python train.py --d_mlp=640 --vocab_size=8192 --init_std_qkv=0.0178 --init_std_down=0.0 --beta2=0.99 --schedule="wsd" --decay_shape="linear" --train_tokens=649900000 --steps=4959
Each number is 500 + 40 x the weight over its row's rms, rounded and kept within 0 to 999. Layers, rows and columns count from 0. Numbers have three digits each. The size before them is the row's rms in percent of the matrix's.

# q: layer 7 attention query, 320x320, rms 0.0512, rows 0-6,64-70,128-134,192-198,256-261, columns 0-63
# k: layer 7 attention key, 64x320, rms 0.0479, rows 0-5, columns 0-63
q0 090:500482572486506486414448519475544471451485472515521531455513548532513383501481603481440554583462547460466545528541485470479445499529463491548523448528474569526452494477524527409454475543470459
q64 089:442480480449508501508447485522558554435554472531545479508533476503501461492536468538503515486497554518502487537471425541464472562448579468487446495475589513443507522554511469551487521536417564
q128 096:596507517426494534522453465555558451542476506575522574490536520454517477519521545524513531540512392521488594459446526454474419459510431557574494483508539487543439481513483552495506446550486422
q192 091:537407483511517473529457516480546461542570544580556459509466487493550538450481412543578391479445507532559509515511505461538505542545461487498541519429525498482518487491487463501564468516455490
q256 096:509601549452514450520583450490444477523547460437514510445492433517515556450526495519482566484544510463465568590486540454477431505511462385537486450555415478550459412435541519486497480499483474
k0 127:464517443500533480514522500465517511515523491584532444566488494473467607495584373524549466490499490498425478489534573595528504488507510541476433494458571538484565509458466526570520531499492562
q1 102:531505501537470478487588520448474482513564572436514492542491549441487523554500407504567498450499565564473502473521512538481505595486456477466523557515441505446468569477448473495454465481442474
q65 096:578528587459515492466563447509466519502469511360511587443463576521516512465492587468484541491436487536505496472537478450455495515515448478517503494510359513500461515437488561509504415456549476
q129 099:458429543532455444519466506447497507480513587415422427424512530519524461465479492492519441486464570534491456439550504430482482534531527494450538533483475479453504502478494453512495480467512584
q193 093:529603509511525488408535556540463506483498453320505594535518493527518448520514500508525547496546508514466486477571470465477484522524511510507484466541426539503457529501548435439495465529544505
q257 101:483474417510494494553492489476460529521505496502533423541464466482486538546512373505548412470470513566491487507479495518418567537423548557402477528465522515476533531478502440524513501508491535
k1 119:540518521533469519431464513545510517484555558415472540484482483499553428532437583517491528424446554469560484502476434429533529496539496500534605500560492475500484497502499505425463488487576461
q2 096:504554561443494451447607536469508461420548588457528541529467461473550491519497533575470495493488511529444515506522542489565488495489502475475472515499511451445504491479535524529460469521516569
q66 100:526566574480556411562551540503545553495479522553452422511478538568512499466461540512488512490508523543516600499569506510501485551488463464525536517501474504438458425540473459476565489477525551
q130 098:491587482497424460487575491474536520494565643542480440585491509537503539531530484451539502496477484536455474557564531497518490577445457455459508509498510504415488484487536515582522538495472596
q194 096:494472526575491475483460554529411467396511500511517593454508474525544539492497576532438601436546505525492492464501456498465475460523500463580487500565527548499500502502559520520387486546544446
q258 098:433567460546506522532530532495484504472501561488515513534512452464535499556498473494560474480492469491493533449432522490475541546456519445467463467518532531537469493523536473527478547536483468
k2 087:494448545517490515434556513463530469548462415486475511532472494459479529530587530515486506501512520510568467476502454515527451477509509572557552516503494448538536522439484434427485529502428481
q3 108:519533562475490419489532515507418449430475512414483556431412503569548437470489580497484557497485535447505505533491563475493495541541461408557563487550482446486447510435516543455472506484560486
q67 100:583531598494456435473561531490453424422462494415464552414448576575542424484524595498455523497430487484536490530521504404456479469526417458546558491536491514466459461459497533404434471484550500
q131 094:483480575485432458521591549456455488369446482395471449469383456579514512543479521562515503452516506540548519526514579487482521517512525471539515478477559479521519488403549473467515514547508509
q195 092:550579508461500472458499615528519480490487460399497538502419468491557437527498514554509546485559532507543516495522518415511484493521475488524508471509463458565473530453502503430432496466498492
q259 102:542549584502466442481543493502432508422522468400483507462408522613537492490460542569499541451541458485510545549541530478486528550505462400508580496513508419456434537445504527494441475513533488
k3 131:528489487490448533440501500544459510451555514450520490477496469523585441487444539550541522437454533502582518517439440488516479532549496474507552501497479488520491514513508477450489467490539466
q4 095:517465448539510518461419510536500563506495521538463490433527536558476466496534500463494476451484512559502451428479467465545486447571485571538593456468443554519591494618483527482512501517534442
q68 091:444449513507434497441462519557467587425462450488462447509504426440469475500499462522501497419544448525482537451468487480515477573529545466512536514514455469483502503579516488501538465496554479
q132 093:511511443466492516492455463606510529515432472493451520519539468435504455475523452425496442461500460487492504435479467517534492441554522535497512500563453398500505442523485473478539454493496468
q196 090:502462541514503553457433468487468489472512427482546492463496406395490482505457483561543498504511555506588508532515499462485454449524464516537563507538444500510523495488490493466546527488525397
q260 102:503549534410518506495482519497514455481454461512427598471540417456511398494490579516489527482517482489553572458482489460588485493563548447492548439499485519484514519570475533419494451516597447
k4 083:522471422406446536555435534479594488590625516487578446528430490486460544507532473465502461492448405534487526515508492569447488509492468477538493510477439537460600447538438516491493508509503522
q5 097:549348503505483534466490520535527517581535512564527510492465485509457497544488445562541408483542471501538488526457558528426498393482492527484545445496435522539501486553494485447494432478477389
q69 105:500467504489549481517506513486534496672539526530543492536448439506441576595536414487548461561491546469509430488469491538484499447468462563502459459568489538535512562450471482498530456545457487
q133 112:564391558558598520534465511458492474508522475558505490446464487518468517525466516479527427578507551420507492478387422537515436551485466536524477473578460436547518622515486460482473439529527472
q197 094:497396559542479499524543447485460472558554565541516495475562560529459524516504501455568511516465492548427494539478503572471449479507393511549489538519481521487501466525462509477535489550517507
q261 105:567366485549519498477483515527496532557552459571599541476506487492450531478490451508473507585475415479519441470437500528502437484511456596503502553510518469503484504522484501488489496548496447
k5 088:451513451431495421490477497501494503491482505458442519531489511505519381512532447501487463543469457492465501498556461464525472570465520517495523516511502531491521520543517506585522508524496485
q6 097:472526491536481569570477525472530564577468466531428515525517486481482446537553592472456515528535490500458470514532460529504495476470517581557514505510512534487509559544472549522503544497515544
q70 102:443461533523494556476586532525469539482497479489471540457530435555492530480475475500544556514536483440528449551518525488407538497556514532486486539426461575512563537457540501473556533567541484
q134 110:470486500568468527523505543460544494560532541520451447470506511512489449509562461461433548533510459534547541535466444507598500447459461547520567469488498506525496572510440493535579532510466509
q198 097:523498524564505508486561450454454471426489423521481512461549511547527552491490556468446563567524411470493488502491476440523511551467518481465505522476487528500532510475413539435523494524487532